Each number is 128 + 32 x the weight over the matrix's rms, rounded and kept within 0 to 255. Layers, rows and columns count from 0. Numbers have three digits each.

# layer 3 MLP down, 224x448, rms 0.107, rows 214-223, columns 256-319
092157187080106133121099121077199133134080116095084180127170170151103118096102092151151128141127145112123112106111102094086092156109070109127184122133121149101150162069155110151172114136135060
110143079128109153205116072127172128168115184127121147107149091084129115102171146108085161155118132064134179123135128165187179120102103142176112097128128065150134105140093082102073139102038097
118143104116138137062004125140192106168169126172142143056089094157139129113079072089164149051118094052131085159153150121159119098135156146073128154109134059130141093116121091180123081111129140
123178094157080089150125117153114104060112149106133150102170098133125159141104115139092117203135128123086151128134140173107125118109194119187079125087093103075124158182119110112086152137128132
086132140105132147101106110134110181134165143110189145103151111139188158098159131107180090158138112100123162105072124103051134154135084157133102098064080128110109123122174115190121105160191096
118174142135103150095153137114144053131159117095118130086135166124129138167127120125154132109077116087113131126202152161128143135106144124145157146196140102144166124087108196180135134126136122
112090120150127188206121094129114112151110142158101140140100172101183140135229118099150132160176104096123134159126100120127143091110124101165114148169133115067146131099189158154139104137123133
155058145128134087182143171206149186121142109119092156158121157143100163122121111109167073101173167117105122128103150147162098167115043196192118121119124142124133024170111121088074143108095139
121152179077143182085068122113117091174094167164165078215103131079158095153219100129166142149099108203158108149168178148082115124110148161107118081122094132086163184072127100137188141120127151
180121146049158118172110137124149133126119119098091149171185119162164113120147153196125098128137126073154135130110042132118122131173140105120130161150112091191082158150105151140146138140143096